{"head_dim": 96, "vocab_size": 8192, "norm": "rmsnorm", "norm_place": "pre", "init": "orth", "init_std_down": 0.0, "schedule": "wsd", "decay_shape": "linear", "final_lr_fraction": 0.0, "train_tokens": 168200000}
Each number is 128 + 32 x the weight over its row's rms, rounded and kept within 0 to 255. Layers, rows and columns count from 0. The size above them is the row's rms in percent of the matrix's.

# layer 10 MLP gate, 448x192, rms 0.0991, rows 329-352, columns 0-95
size [ 98  98 106 100  94 104  89  93 107 103  97  99 104  95  99 100  97 107 100 100 104  98  97  99]
[[101  90 148 126 159 102 155 150  89 160  88 129 157 165 100 109 163 161 118 164 142 119  83 112 112 129 146 113 126  94 119 159 207 130 139 167 133 142 179 143  99 131 176  96 174  83 109 190 131  75 108 104 104  90 182 146 163 173  73 137 189 109 124 131 129 182  99 152 131  98 128 105 133 109 179 138 116 166 106 103 139 127 103  63  60 125  82 109 126 119 119 164 117 120 104 133]
 [170 124 117 163  82 163 177 116  99 136  96 145 126 140 147 108 117 131 160  95 133 108 178 119 112 177 159 162  96 184  35 151 159 128 124 167 118 146 127  85 110 130  87 143 135 153 101  78 104 135 170 138 128 144 146  99 129 144 120 129 147 164 155 148 135 130 128 175 128  65 138 124 109 174 147 153  61 160 134 148 177  68  58 102 157 104 136 105 118 205 115 138 190 104 189 145]
 [133 152 117 143 111 120 121 152 210 122 164 211 104 147 133 110 198 143 129 119  80  78 153 123 128 132 167 112 153 121 126 177  67 105 135 103 188  93 138 181 135  91 154  90  76 112 158  76 102 105 124 111 150 108 141 158 149  90 135 152 107  99  92 133 125 151 122 164 105 146 117  71 163 161 139 108  86 134 144 102 120 193 113  71 127 119 124 142  94 138 162 124 137 114 204 136]
 [102 177 177 140 136 133 112 138 127  70 122 170 169 187 122 110  66 149  78  87  40 169 145 178 118 107 131 117 150 156 112 136 151 115 184 121 134 143 189 109 129 142 140 148 205  88 148  50 168 151 108 132 127 134 144 130 104 186 118 125 180 170 148 111 206 116  86 169 139 120 175 168  99 108 147 127 100 126 124 118 176 140 131 159 113 144 146 188 139 176  84 150 138 138 131 151]
 [122 113  40  78 119 103 119  90 110 135 115  78 110 134 152 102 140 187 116 153  97 137 117 108 162 105 111 139 138 161 180  92 170 158  92 121 128 133 127  82 148 118 129 135 148 118 113  70 105  87 183 150 137 144  95 189 191 147 165 105 121 156 201 143  90  77 134 148 128 121 177 159 186  95 149  80 167 125 193 111 165  98 152 119 120 103 106 164 174 135 160 144 115 138  97  97]
 [116  62 134 140 138 134  62 113 131 206 131 132 177 168 118  97 188 175 117 179 141 145  73 141 192 137 111 133 116 146  94  92 155 146 140 112 167 121 108 153 133  37  85 130 130  96 107 108  96 115 149  92 101 132 132 106 106 116 101 119 105 156  63 150 109 180 124 111 121 122 156 105 116 128 207 194 142 112 160  77  89 163 143 126 140 108 163  91 122 143 133  57  99 119  99 110]
 [107 125 132 135 140 165 120 118  98  92 137 107 114 135 129  97 136 139  64 134 143 182 126 188 168 219 107 127  93 177 122 101 103 156 112 140 101 116 182 135 136 172 121 107  94 157 131 183 109 121 126  78 142 128 115 118 119 141 128 114 160 138 194 162 104 120 157 109 126  71  93 129 197  88 112  77 123 152 194 152 123  56 108 126 132  84 142  88  98 103 148 101 146 149 140  90]
 [176 166  88  78 120 104  91 173 124 150 105  94  60 142 153 107 152 106 105 122 184 153 165 134 117 173 116 125 119 191 125 131 142 171 107 167 193 161  65 115 146 116 122 157 165 182 189 161 178  93 184 132 147  81 121 123 123 124 103  76 141  95  57 186 150 168 139 125 108 145 193 210 107 190 132 158  96 119 183 153 118 146 139 133  62 144 108 116 151 157 142 104  87 145 113  84]
 [169 141 143 117  91 142  87 119 111 152 108  92 159 157 104  83 151 109 166 119  69 122 173  87  99  86  88 179  95 131 137 143 139 123   7 114 128 154 129 146 107  67  42 135  94 179 102 121 145 162 154 126 107 134 109 138 127 176 101 120 119 129 106  98 102 111  81 175 173 152 141 125 120 157 169 106 127 156 191 106 160 141 219 139 113 117 101 122 149 102  95 153 188 153 157 147]
 [143 109 116 143  85 161 158 102 153 158 147 122 100 105 127 143 158 161 137 111 111 109 138 168 162 106 131 156 147 123 134 163 204 133 175 126  84 194 180  80  77 127 116 142 139 189  95 127 115  69 126 131 104 120 149 165 170 135 125 128 173 100 201 149 127  89  78 156 136 112 137 134 129 112  94 128 135 163 146 149 160 101 143  97  98 141 150 177 136 182 111 175 140 161 150 143]
 [146 158 141 101  81 136 121 123 117 161 101 131  92 129 141  92 125 170 134 149  94  72  74 101 147 200  99 118 146 119 101 131 135 131 171 140 231  46 191 105 153 174 113 156 126 120 172 187 154 145 144 147 169  98  85 138  76 112 131 126 156  99 123 127 147 180 115 167  85 158 109 126 178 133 196 152 131 139 113 154 150  90 122 141 181 141  92 141  63 130 116 131 125 104 114 116]
 [110 117 128 193 118 199 159  86  65 128 112 115 100 106 181 136 174 151  99 155 132  97 132 115 195 105 111 151 182 117 182  68 167  60 109 138 140 128 150 112 117 116 118 132 154 105 131  80 138 157 140  60  91 135  78  69 113 161 127  52 125 136 150 152 113  97 118  87 145 143 114 198 124 139 105 127 140 134 140 123  84 117 118 103 133  42 145 117  70 112 164  93 112  93 147 123]
 [128  78 141 146 127 105  82 144 165 152  69 151 123 137 155  88 171 165 115 108 149 139 173 194 121 116 118 132 146  65 176 139 124 174 139 140  77  78  75 125 148  83 109 132  73 187 110 109 125 100 136  50 142 148  98 113  94 104 106 123  76  98 134 203 122 160 149 120 142 138 145 163 197 123  66  95 115  94 125 155 152 111  71 172  98 178 135 127 164 133 119 133  77  94 130 110]
 [ 94 176 115  96 101 220 120 125  70 115 138 130  70 158  96 153  94 162 164 132 139 146 166 157 144 133 138 160 106 144 117 132 122 188 131 162 113 104 136 144 185 124 118 181 126 145 108 111 131  94 145  92 136 114  76 135 140 138 116 138  81 163 146 178 130  56 177 125 123 123 141 111  67 111 135 143 135 106 156  42 116  91 168 126 144 107 143 157  92 123 136 105 167 121 149 137]
 [145 125 164 103  62 127  87  80 114 159 158 101 127 163 124  70  95 115 189  79 159 142  67 183 120 105 162  98 118 119 138 127 141 169 125 118 161 109  37  75  91 153 136 104 149 168  98 141 119  80 139 121 129 124 133 133 124 116 166 142 108 144 142 139 189  67 182 109 110 111 171 127 155 192 178 137 200 143 138  88 206 158 146  91 144 167 126 164 151 154 108 109 133 125 136 114]
 [ 72 178 146  98 144 140  65 139 154 164 106  95  54 167  94 139 130 188  85  85 117  75 141 115 153 108 125 130 117 108 166 168 151 165 166 130 118  63 137  99 137 165 155 124 110 115 180 107 128  62  90 196 133 127 146 117 104 106 129 187  82 117 106 133 127 147 105 176 154 125 104 125 132 126 139 109 144 133 121  92 164 116 154 115 162 177 150 116 146 152  97  90  96  86 175 117]
 [144 122 131 141  61 138 136 158  66 146 130 123 128 142 173  83 165 120 187 104 226 133  58  98 120 158 125  99 132  56 137 155 108 167 114 101 124 106  99 137 106 125 118 135  97 151 117 137 113 180 144 110 155 102 155 137 119 101 169 178 136  68 123 195  93 117 134 154 104 163 166 159 183 120 106 152 107 127 143 162 115 119  62 117 104 126 145 135 154  93 137 155 106  70  96  94]
 [121 123 161 165 117 153  90 115 144 143  98 160 104 249 125 198  56  88 165  91 122  64 156 129 111 169  85 162 164 114 124  89 140 157 168 163 134 135 165 172 150 170  72 118  99 147 151 114  85 132 189 165 154 173 127 121 183 133 132 159 145  98  61 128 130 111 106 134 141  97 122  59  85 119  79 113  92  75 112 138 118 133 117 118 146  90  88 123 119 152 146 156  82 127 191  89]
 [109 138 130 139 106 104 127 184 126 150 135 121  73 185  57 101 187 182 101 154 114 113 142 126 127 108 103 105 145 137 118  76 113 125  91 155  84 180  92 192 125 102 120 180 128 127 104 160  98 122 147 124 107 108 127 150 113 162 104 148 107 110 199 128 134 110 136 134 131  99 163 104 111 136 114 141 121 140 122 105 111  66 150  37  73 112 139  96  84 118  90 106  91 125 146  76]
 [128 154 139  83 150 173  64  87 139  86 142 158 117 176  43 143 155 200 110 125  68 116  61 171 138 144 132 174 149  97 116 143 140 107  44 104 134  98 102 100 155 150 128  95 102 109  98 159 109 154 138 119 116 129  85 153 122 125 112 161 132 175 182 132 179  94 125 124 138 138 161 117 163  88 118 104 142  64 126 142 111 182 133 120 119 152 117 122 117 144 131 127 128  88 155 132]
 [ 54 124 138 205  98  74 114 114 130 140 110 126 171 104 145 145 170 154 115 136 124 125 100 166 199 140 169 121 145 159 155 158  78 140 104 134 136  97 120  62 131 114  74 113 125  78  72 140 135 136 144 167 192 159 134  90 161  54 148  88  94 122 166 133 105  83 145 123 137 164  91 141 155 125  95 136 102  90 146 174 122  92 109 193 185 116 142 138 124 117 170 134 162 119 112 133]
 [127 166 133 105 133 144 136 130 133 175  75 148 102 129 170 101 136 227  98 114 159 153 151 120 165 167 136 178 155 124 131 163 103 124 195 116 116 178  86 128 129 108 165 109 174  98 148 159 100 123 171 168 113  68 148  80 137 115 117 131 129  91 169 195 154  79 139 169 126  67 152 120 177 164 140 165 101 162 159 122 145  85 135  95 119 118  86 139 149 128  86 176 146  40 145 136]
 [107 135  88 127 124 153 199 122 177 131 171  84 116 112  73 115 121 154 155 149 100 163 106 132 155 127 164 226 159 129 200 178 107 108 168  96 119 149 130 103 146 173  90 119 179 145 132  55 168  97 102  88 146 156 152 147  80 123 159 132 149 110 140 110 120 169  81 107  89 167 131 190 113 180 112  92 175 141 119 102  84 137 103 162 123 124  96 123 132 181 106  88  73 133 126 102]
 [ 37 156 150  71  92 181 110  95 170 128 134 145 149 149 148 139 111 145 125 155 150 147  88 145 213 128 129 105 163  93 111  60  82 128 125  96 156 147 129 123 115 166  99 173 169 147 158 117 156 100 102 109 128 136 113 196 152 142  95 156 183 100 138 127 140 144 112 121 158  82 123 111 152 187 160 102  99 118 115  70 147 163  91 104 132 138 132 211 127 148  55 133  96 120 153 136]]
# layer 10 MLP up, 448x192, rms 0.102, rows 329-352, columns 0-95
size [ 99  99 106 102  97 100  93  92 111  98  97 104  98 101  99 104 101 108 103  94 103 101  99 101]
[[ 94 139 113 170 104 102 146 175 127 135 115 129 153 146 125 113 113  78 116 146 157 118 100 157  87 134 101 133 157 118 112 112 148 123 118 114 186 143  87 108 155 149 127 195 110  97 157 222 115  59  98 101 164  87 129 156 131 150 142  97 179 119 143 147 146 128 166 142 102 126 121 126 126 154  74 123  92 128 123 145 101 132 124  74 129 115 166  68  95 131 106 100 101 137 122 168]
 [ 90 106 103 128  86  91 192  67 130  53 171  55  92 129 100 162 143 109  89 114 145 117 160 122 121 188  87 127 149 129 153 153 153 121 109 143 142  82 168 146  87 157 140 136 162 168 105  52 139 159 234 103 167 153 180 118 132  98  69 166 150 104  96 132 114 172  91  91 132  74 141 114 114 112 157 143 153 126 144 100  99 109  88 147  85 112  97 182 102  91  69 103 132 123 162 163]
 [107 146 149 113 192 123 113 185 104 147 119 153 161 116  93 150 170 136 103 168 109 191 155  71  53 136 129 115 155 164  90 108 108 130  87 172 155  81 137 129 141 131 114 132 109  96 117 161 163 118 139 114  92  88 206 155 138 116 153 120  58 124 199 104 132 173  82 166 128 171 106 135 143 161  96 109  96 166  90 128 119 121 138  83 134  75 172 117 101 128 159 127 125 123 163 139]
 [110  88 193 131 149 129 177  76 141 174 131 158 128 147  99  94 126 174  92 168 157  93 104  83 126 171  97 129 191  99 144 133 154 106  98 133 143 175 109  51 144 156 166 116 130  98 103 125 133 141 115 152 175 146 108  94 159 134 110 177 147 173 162 143  85  99 139 148 135 140 149 118 145 139 138 139 165  48 129 146 165  93 186 193 120  70 151  98 132 125 135 109 128 159 146 111]
 [ 99 163  91 102 118 147 165  74 147  89  89 123  93 105 119  74 149 145  62 135 135 164  82 149 112 139 104 166 103  80  62 119 119 156 104 130 151 106  89 142 158 151  91 106 132  95 113 194 101 120 136 124 130 115 147  89  82 137  64 152 131 104  85 109  86 137 146 146  95 180  97 159  94  67 121  90 131 101  91 136 105 110  98 161 141 176 102 139 140 126 156  85 148 159 102 113]
 [133 140  82 140 132 108 174  98  89 150  67  38 103  81  87 110 136 106 102 169 171 119 124 171 123 110 156  99  99 158 170 179 128 159 174 135 111  65 136 157 116 152 165 130 138 106 121 110 160 106  85 207 126 160 167 200 122 154 157 155  99 132 181 121 147 116 166  98 122  79 119 142 170 115  53 189 119 129 122 126 132 133 102  78 126 142 110 178 169 127 117 154 118 125 118 106]
 [142 112 131 110 147 115 111 126 103 124 127 144 143 158 137 114 106 176 124 114 106 183 115 110  90  50 108 168  81 196 141 138 139  92 144 138 144  95 140 123 118 191 110 124  98 174 124 133 128  84 120  80 147 105 110 135 109 126 107 144 125 139 171 117 134 121 139 187 127 136 130 163 177 184 109 158  77 155 154  87  88 109  83 163 157 118 123  81 169 101 101 113 154 158 131 172]
 [164 211 144 117 139 173 105 138 125 203 140 156 139 114 136 141  93  68 111 132 131 152 115 153 136 140  83  94 139 108  77 128  56 211 116  89 127 173 145 195  93 138 160 101  72  85  97  97 116  81 146  70 142 107 152 113  85 155 137  92 107 141  91 113 144 105 144  87 147  86 164  83 114 113 170 153 168 159 156 102 126 192 139 124  87 159 129 181  80 116 165  98 131 127 112  48]
 [107 102  73 170 135 178  90 147 103 123 138  81  90 168 173 110 103 192 166 158 155 162  89 155 126 119 101 140  87 132 106 106 113 155 153  96 145 222 118 130 129 179  37  58 201 121 189 144  61 180 130 159 137 133 139  61 211  86 125 148 112 138 149 164 102 130 124 109 134 112  98  93 128 124 108 134 138 155 153 103 103 106  72 137 146 129 138  87 114 154 109  37 123 116  84  94]
 [103  96 101 130 130 141 101 132 130 141 129 134 104 125 118 112  82  98 138  99  87 160  97 172 111 106 100 104 152  69  75 134 101 103  93 182 155 109  92 125 157 155 105  71 121 119  94 127  93 170  91 129 131 111 123 104  94 132 130 162 114  97  86  72 166 161 146  87 103 147  50 105 170 135 158 194 151 150 150 108  93 172 138 125 109 107 114 132 121 118  92  77  91 141 163 117]
 [156 117 131 133 110  98 178 130  90 186 145 130 151 110 150  94 156 107 124 164 117 119 117  99  81 104 175 107 100 110 107 140 132 113 137 135 121 150 120  54 125 124 116 131  85 178  33 110 194 137 139 117  93  79  48 159  65 122  84 114 162  84 135 162  80 124 141  80 164 119 154  61  93 119 202  64 173 135 119 155  98 131 145 127 136 133 202 112  99 140 130 180 121 131 112 113]
 [ 89 126  49 101 205 182 131 158 159 121 138 147  97 105 121 179  81 103 174 122  89 104  67 194 134  95 162 157 127 170 120 111  85 130 122 134  97 109 130 112  79  97 166 100 139 183  87 180 138 136 130 114 113 120  81 179  79 120  50 155 126 152 184 164 181 146 104 149 108 156 108 118  74 179 139 104 112 147 124 168  96 130 125  98 109 148 114 143 129 117 104 107  92 103 195  95]
 [ 49 165 112 117 102 112 118 182 133 122  99 127 105 116 152 114 122 112  94 157 128 129  60 147  97 151 130 124 134 171 119 167 150 128  78 125 114 120  92 119 155 120 162 106 107  78 130 101 193 137 184  83 132 105 122 144 101 214 171 139 169 128  98 160 105  58 199 182  56 105 162 126 100 144 118 167 113 144  74 165 104 150 214 148 121 145 200 165  68 127 169  94  94 135 135  87]
 [157 163 131 100  51 124  80 181 115  96 132  72  85 118 168 140 107  87 191 146 125 101 150 108 113 106 120 121 185 120  86 123 139 174 168 158  59 143 127 126 154 118  84 120 134  97 120 156  67 122 127 135 176  59 137 136 158 128 144 173 128  91 116 100 135  82 146 174 142  92 169 158 141 138  87  98 162 144 132 123 112 101 159 121 135 117 138 159  51 129 105  98 177 165 120 145]
 [102 161 165 115 102 112 131 119  73  88 143 160 134 139 138 183  95 130 183 160  89 139  90  57 140 115 138  96 125 113 101 134 102 144 152 107 140 108 152 108 141 139 119 135  96 110 175  88  94 140 145 148  73 158 198  93  58 168  91 127 110 143 195 116  93 134 119 125 121 143 138 100 104 129 190 112 167  74 146 130 122  89 113 142 175 162 170 171 125 123 110 166 202 125 173 117]
 [180 100 133 181 122 111 105 130  42  59 142 118  90 123  82 148 162  80  76  84 134 130 146 144 113 130 170 115 146 226 101 130 167 162 174  86  98 133 149 200 124  89 160 143 173 148 120 173 131 118 127 115 121 126 131 160 130 140 100 176 181 189 137  76 144 113 198  97 107 141 108 125 153 133 198 132 122  91 154  10 119 127 160 108 163 124 127 163 215 137 185  90 114 140 139  97]
 [ 76 123 178 125  70  97 115 135 118 151 142  83 115 114 112 116 134 193 145 130 131 103 155 128 142  95 148 136 120  92 161 127 101 101  71  72 110  84 104 146 152 123 157 141 135 156  94 142 142  82 161 133  96 114 114 102 148 109 185 172 123 139 151 102  92 133  90  95 104 161 145 108 175  79 133 157 115 128 128 137 129  81  81 122  80  82 144  69 142 147 177 119 111 120  95 111]
 [ 93 151 193 133 130 121  43 141 108 107  97 142  81 101 142  88 180 167 112  98 138 169 114  93 214 142 147  77 129  88 138 126 152 158 140 176 113 106  73 123 126 101 150  79  68 151 185 104 164 121 100  84 132 172 159 116  79 107 146  76 153 129 122 128 198 110 117 182 109 186  87 163 181 169 122 160 102 152 104 117 121 146 186 144 111 143 138 170 120 136 104 118 113 120  71 106]
 [134 104 106 130 148 151 180 132 148 122 138 181 117 156 153 147 120  92 163 103  80 116 135 128  93 127 123 146 153 129 140 172  79  86 108 147 150  83 153 131 149 175 150 117 152  99 106  96 143 129 121 114 203 147 120 128  88 143 158 145 109 133  76 190  94 144  56 102  76 156 130 130 142 168 106 126 183 105  99 122 162 114 132  83 142 127 153  82 114 119 121 109  69 193 129 131]
 [179  91 176 144 124 122 117 183 115 129 113 143  54 142  86 118  69 131 132 136  96  94 128 117 120 164 193 129 138 182 179 171 135 120  99 177 231 155 139 129  64 232 138  67 116 170 114 100 111 126 118  79 134 123 144 209 106  88 144 103 153 173  99 174 112 109 130 184 145 126  87 117 103  77 107 118 117 130 137 142 150  97 167 117 127 136 144 138 158 156 169  97 104 138 148 171]
 [157 156 127  89 123 153 102 148 130 176  29 125 156  71 109  94 119 152 165 173 128 102 133  70 134 137  81 176 131 107 117 122 125 115 133 147 159 150  96 102 122 152  97 155 159 152 202 144 186 124 134 106 104 170  65 180 134 164 153 101 163 129  82 158  96 147  87 116 146 176 218 124 133 141 137 103 134 138 108  58  95 118 163 138 104 164 104  88 145 177 157 190  84 146 147 148]
 [ 98 167 148 106 105 173 119 100 178 157 152 113 103 174 114 118 136  82  97 125 163 136 128 177 144 141 189  90 140 164  86 140 108 111 159 150  88 148 136  54 114 168 106 171 127  65 119 104 143 112 168 180 139 136 206 181  77 161  61 140 124 124 141 132 148 120 137  93 107 102 104 155  69 137 125 120 151 188 127 173 141  95  84  55  98 100 147 116 123  69  61 122 127 164  63 124]
 [166  88  90 157 101 120 101 131 138 107 124 169 148 151  89 138 143 159 148 177 134 197 151 116  69 118 139 159 152 101 130 109 112 132 119 167  70 168  85 154 112 189 127 145 181  69 173 143 164 100  73 184  92 104 146 120 129 147  69  92 137 123 126  49 147 154 112 185 160  88 166 125 128  51 125 119  94  85  86 136 101 163 123 118 191 142 108 201 137 136 133 149 116 130 118 108]
 [ 76 114 127 184  98 133 150 138 112 138 132 146 155 101 160 139  90 109 122  99 110 148 193 177 105 115  75 143 195 137  77  85  98 197  84 114 113 121 118 134 157 140 127 109  99 181 102 158 139 177 209 139 115  97 170 168 141 135 107 117 117 114 148  79 126 119 111 149 137 166 133 121 131  82 195 105 143 125 141 153 141 161 162 184 139  83  46 150  75 159 107 103 123 123  79 121]]
# layer 10 MLP down (transposed), 448x192, rms 0.0408, rows 329-352, columns 0-95
size [ 91  99 103 102  93 103  92  93 107  99  98 102 104 103  98  99 101 107 101  94 100 102  97 104]
[[103 149  85 135  72 132 187 118 141 139 108 111  49 106 130 141 172 139 156 154 137  75 102 145 129 155 123 147  99 130  78 111 189  64 128 145 155 133 157 107 123 106 183 165 151 134 143 106 104 115 125 125 119 186  93  98 145 148 155 152 142 119 112 180 152 130 126 147 167  86 166 125 121 146 160 127 178 128 132 142 128 129 151 131 103 100 151 130 121 130  95 174  92 118 184 154]
 [145 156 122 142  75 110 155 173 108 198  81  95 101 133  87 181 140 152 116  68 128  72  64 157 132 154  84 160 107 169 160 116 121 102 172 106  96 168  75  86 143 132  94 136 145 117 100 108  75 143 157  94 160 112 135  86 136 155 165 182 126 175  81 165 103 150 149 153 153 131 132 152 108 102 152 105 103 130 120 190  82 127  82 125 149 135 160 143 144 122  96 135  73  90 156 136]
 [126 185 126  96 148  79 145 172 176 147 234 126 208 126 109  91 106 141  84 132 114 152 124 136 115 138 163 145 132 122 147 119 144 153 126 121  89 115 125 170 165  86 117  53 131 134 105 144 123  96  87 144 105 125 107 122 109  96 123  77 157 139 122  86  93 131 145 132 169  54 110 167  57 124 112 127  70 128 136 117 117 102 150 105 138 162 116 142  72 141  94 131  66 101 113 113]
 [117 132 153 166 112  96 129 139 190  96 144 104 123 175 101 136 114  91  87 111 119 171 147 100 142  84 132 144 154 102 165 103  97 100 107 130  60 150 135 100 148 106 132 168 149 112 103  40 139 185 144 121 139  64  93 166 176 146 120 147 157 148 128 185  96 161 118 116  67 168 144 125 139  46  85 101 163 105 104 135 135  80 137 192 148 122 200  93 178 165 114  88 119 103 165 104]
 [ 85 182 166 106 110 136 160  93 185 178  77 159  72 132 146 142 200  96  97 167  75 104 147 152 111 181  91 129 155 149 122  84 128  61 182 134 128 129 123 124 116  83  91  91 112 145 116 112 160 141 157 190 184 131 174 127  99 108  79 148 135 102  65 186 116 115 216 151 116 117  95  75 104 150 134 110 110 109 125 104  88 131 147 156 132 150 184 143  89 132 148  95 142 118 179 156]
 [ 94  75 179 178 156 100 170 108 100 128  76 124 115 158 108 138 111  72 100 115 174  89 156 163 136 138 104 184 168  65 134 131 134 114  88 167 144 127 175 159 142  80 143 122 110 127 145 162  22 122 108 123 174 131 137 184 124 159 137  88 129 108 112  82 176 133 155 114 160 147 158 127 105 136 202 183 101 160 128 131 108 170 189 113  77 156 113  70 112 126 143  93 148 103 178  84]
 [144 110 117 115 104 140 137  98 156 129  85 140 135 188 136 139 166 103 130 163 101  74 105 109  89 119 120 154 115 158 180 105  70 164 198 131 141  50 104 119  98 153 159 104 146 118 137 140 110 142 187 188 108 143 197 109  97 108  94 161 128 169 160 128 125  84 141 111 131 110 132 113 114  78 123 162 149  94 133  63 140 110 109  93 143 159 156 115 122 156 161 193 188 106 177 130]
 [ 96 114 111 150 128  68 135  97 126  93 181 125  39 107 102 170 103 114 196  93 126 157 135 136 161 101 134 182 148 117  95 127 160  72 125 132 196 145  92  94 207 107 175  96  74 154 120 139 149 141 109 112  96 137 156 139 108 126 117 127  96 136 142 128 137 194  66 108 136 157 122 114 110 115 159 100  65 140 139 153 140 161 122 132 151  62  95 150 129 121 107 130  99 162 111 121]
 [121 130 111 129 125  99 157 155 150 109 200 101 101 145 130 134 125 170 119 111  99 173 115 114  87 141 192  70 111 140 138 133 160 124 191  81 118 135 116  81 108 182  62  54 143 130  89  78 112 124  58  79  89 142 134  78 111 155  80 121 178 119 142 103 121 122 126 110  87 146 126 157 161 120 142 149  84 135 124 164 190 147 122 124  97 144  95 129  52  90  80 138 189 117 140 110]
 [106 142 140  93 138 174  90 119 126  97 100  99 197 164 117 165 153 103 116 159  79 179 138 165 134  96 113 157 174 116 136 105  79 120 144 126 162 134 102 111 114 145 108  91  92 105 179 120  88  90 114 137 158 155  66 149 170 118 150 110 150 137  82 137 190 116 112  79 152 129  69 202 133 155 147  95  93  57 119  98 122 198 119 146 150  63 186 175 120 113  56  84 128 124  84  99]
 [104 102 107 176 165 137 113 135 130 114 108 118 197 106 164 170 119  96 112 132 139 106  98  49  86 128 153 189 169  68 148  94 141 129 133 114 121 156 191 112  62 175  86 115  85 105 136 168 118 127 109  73 128 169 100 178  82 139  84 138 125 159 122 106 112 104 144 116 147 108 177 117 104 115 110 132 104 144 119 108  89 181 168 155 122 163 154 123  96 126 122 189 131 170 177 197]
 [142 144 156  98 121 117 118 165 198 136 165 138 116 136 134 137 153 114 147 162 120 110 123 133 156  81 143  72  98 154 132 143 166 122 159 179 113 100 133 171 158 124 184 218 148 150 116 110 170 108 127 106 129 119 121 131 116  74 178 119  84 139 174 148 112 132 117 162 162 103 201 191 139 140 160 138 143 131 122 125 168 118 155 117 112 112 151 115 151 154 165 111 139 139 178 199]
 [123 134 179 144 153 120 156 108 137 116 153 144 143 112 158 144 144 132  95 106 105 123  68 120 113 136 151 115  75 134  94 117 152 114 188  98 172 152 121  79 159 103  87  79 104 104 119  86 159  97 175 107 179 175 176  94 120 117 116 134  87  97 155  93  87 124 172 153 130 107 162 130 107 134  91 125 112 119  31  79 126 199 187 158 240 177 145 120 175 124 147 139 132 136 143 113]
 [138 142 132 133 139 118 105 101 136 107 126  46  21 136 196 168 193 103 128 162 149  98 110 102  69 121 136 162 121  81 140 162 118  97 155  76 113  86 123 135  80 128 125 132 125  91 134 182 101 127 145 141 160  82 123 104 180  83 109 159 138  62 126 111  74 164  86  99 216 141 104 129 107 141  94 135 126 126 107 103 120 160  66 159 178 126 106 117  90 162 109 158 101 142 183 115]
 [106 112 145 123 164 173 121 105 165 107 123  93 142 130 154 104 101  99 136  66 102 130 121 127 152  98 135 141 135  89  99 113 150 152  93 143 113 109 148 117 107 161 157 152 118 204 107  68  67 110 162 167 118 180 100 111 158 135  84  63  80 100 201 131 123 122 132  96 167 182 140 118 130 131 137 126 150 116 143  46 101 126 107  52 133 160  63 166 194 156 149 121 128 186 117  95]
 [149 107 109  92  88 111 126 140  97 120  70  99 116 152  87  75 204 125 159  82 162 126 159  87 195 140  72 115 177  86 167 154  66 158  71  52  91 154 139 158 175 145 114 100 105  97 100 152 166 153 169 105 110  97 155 103 143 120 159 127  94 151  89  91 136 135 120  89 137 117 154 164  97 145 142 118 119 132 136 101 107  88 141 123 165 112 116 194 144 127 132 179 123 112 127 141]
 [117 122 180 109 133 102  53 144 109 152 129 128  94 107 137 155 163 109  86 199 104 118  97 178  91 138  99  85 173  78 126  78 128 144  85 112  54 117  48 147  93 136 171  85  90 144 100 160 155 139  72  95 172 142 146 139 124 139 140 129 112  84 144 134  96 115 102 109  89 134 104  86 144 106  93 177 119  61  77 143 159 158  84 116 116 119 114 133  83 155 119  78  85 153 124  96]
 [114  87 125 125 164  63 133 178 140 135  89 129 218 152 122  79 146 140 137 161 116 122 137 103 172 142 165 111 104 147 113 154 110 144 106 137 164 161 166 148 139 165 114 165  58 164 126  98 164  97  68  72 112 140 123 160  72 141 120 101 137 126 178 100 123 140 150  89 142 163 113 102 123  91 111 147  80 152 135 124 124 175  63 139 148 109 170 117 129 123 159  97 161 112 118 153]
 [113 162 156 122 128 125 156 168 123 142 120 107  25  81 181 208 105 152 143 144 137 147 132 146  87 178 178 195 146 112  91 123 159  62 192 112 141 156  87 137 124 150 140 114 176 153 155 120 154 106  97 136 152 115 121 102 131 138 171 143 127 143 170  39 125 120 147  51  96 137 154 128 116 103 129 130 202 138 111 122 116  72 100 114 178  97  83 137 116 194 132  67 133 127 146 219]
 [ 65  78 131  88 119  93 101  85 121 146 156 126  80 146  86 179 140 175 147 113 153 123 107 123 124 111 126 128 134 151  93 164 115  51 115 131 162 116 142 126 163  91 144 112 130 160 153 132 119 102 106 144  95  77 111 154 100  83 139 155 164  78 108  82 116 184 106 166 105 152 116 161 135 181 163 164  86 150  88 193 134 154 130 145 109 136 134 100 113  73  73  96 118 124 116 112]
 [157 148 103 105 157 105 115 164 102 162 110 175 144 127 109 120 180 110  96  95 134 156 168 140 103 110 117 108  95 154 147 147 152 184 104 100 186 176 119 149 110 137 110 101 177 107 167 172 111 129 111  93 124 107  72 144 166 166 144  96 128 144 167 157 108 143 124 139 139  82 106  95 112 139 132 142  90 121 153 108 122 147 152 134  77 221 107 104  94 120 118 108 137 153  41 141]
 [154 156 120 108 118 150 109 117 157 137 195 130 166 144 148 180  98  91  71 172  60 146 121 115 147  91 138  92 101 147  92 117 148 108 142 148 135 137 132 179 157 108 132 157  62 136 145 111 109 104 110 146 140 104 132  99  91 183 171 156  97 134 108  53 155 115 152 151 114 153 150 210 158 110 110 132  67  96 166  93 101 151  94  67 111 108 146  78 169 132 105 144  96  90 105 112]
 [193 125  88 180 139 111 180 162 132 159 114 160 149 193 137 117  92  92 126 170 120 118 129 112  80 146  95 104 125 136 151  58 142 154 139 122 154 120  52 134 179 108 161 147 129  66 144 112 108  87 128 102 131 130 140 123 170 161  97 135 153 148 150 154 113 158 121 131 105 112 106 116 102 120 163 175 129 141 150 171 152 184 107 152 130 125 131 150 122  81 131 126  96 119 163 110]
 [148  99 168 105 193  98  89 110 103 141  69 167 155 111  95 166 163  97 116 117 149 151 118 144 128 161 107 100 135 138 137 126  83 145  82 153 138 121 156 144  85 168 132  95 133 131 114 108 129 137 156 186 136 121 155 110 165 110 102  98 143 193 145 107 143 118 126 153 135 134 143  79 120  87 184 194 193 108 116 100 105  86 153 186 109 133 184 149 120  80 129 140 121 142 138  84]]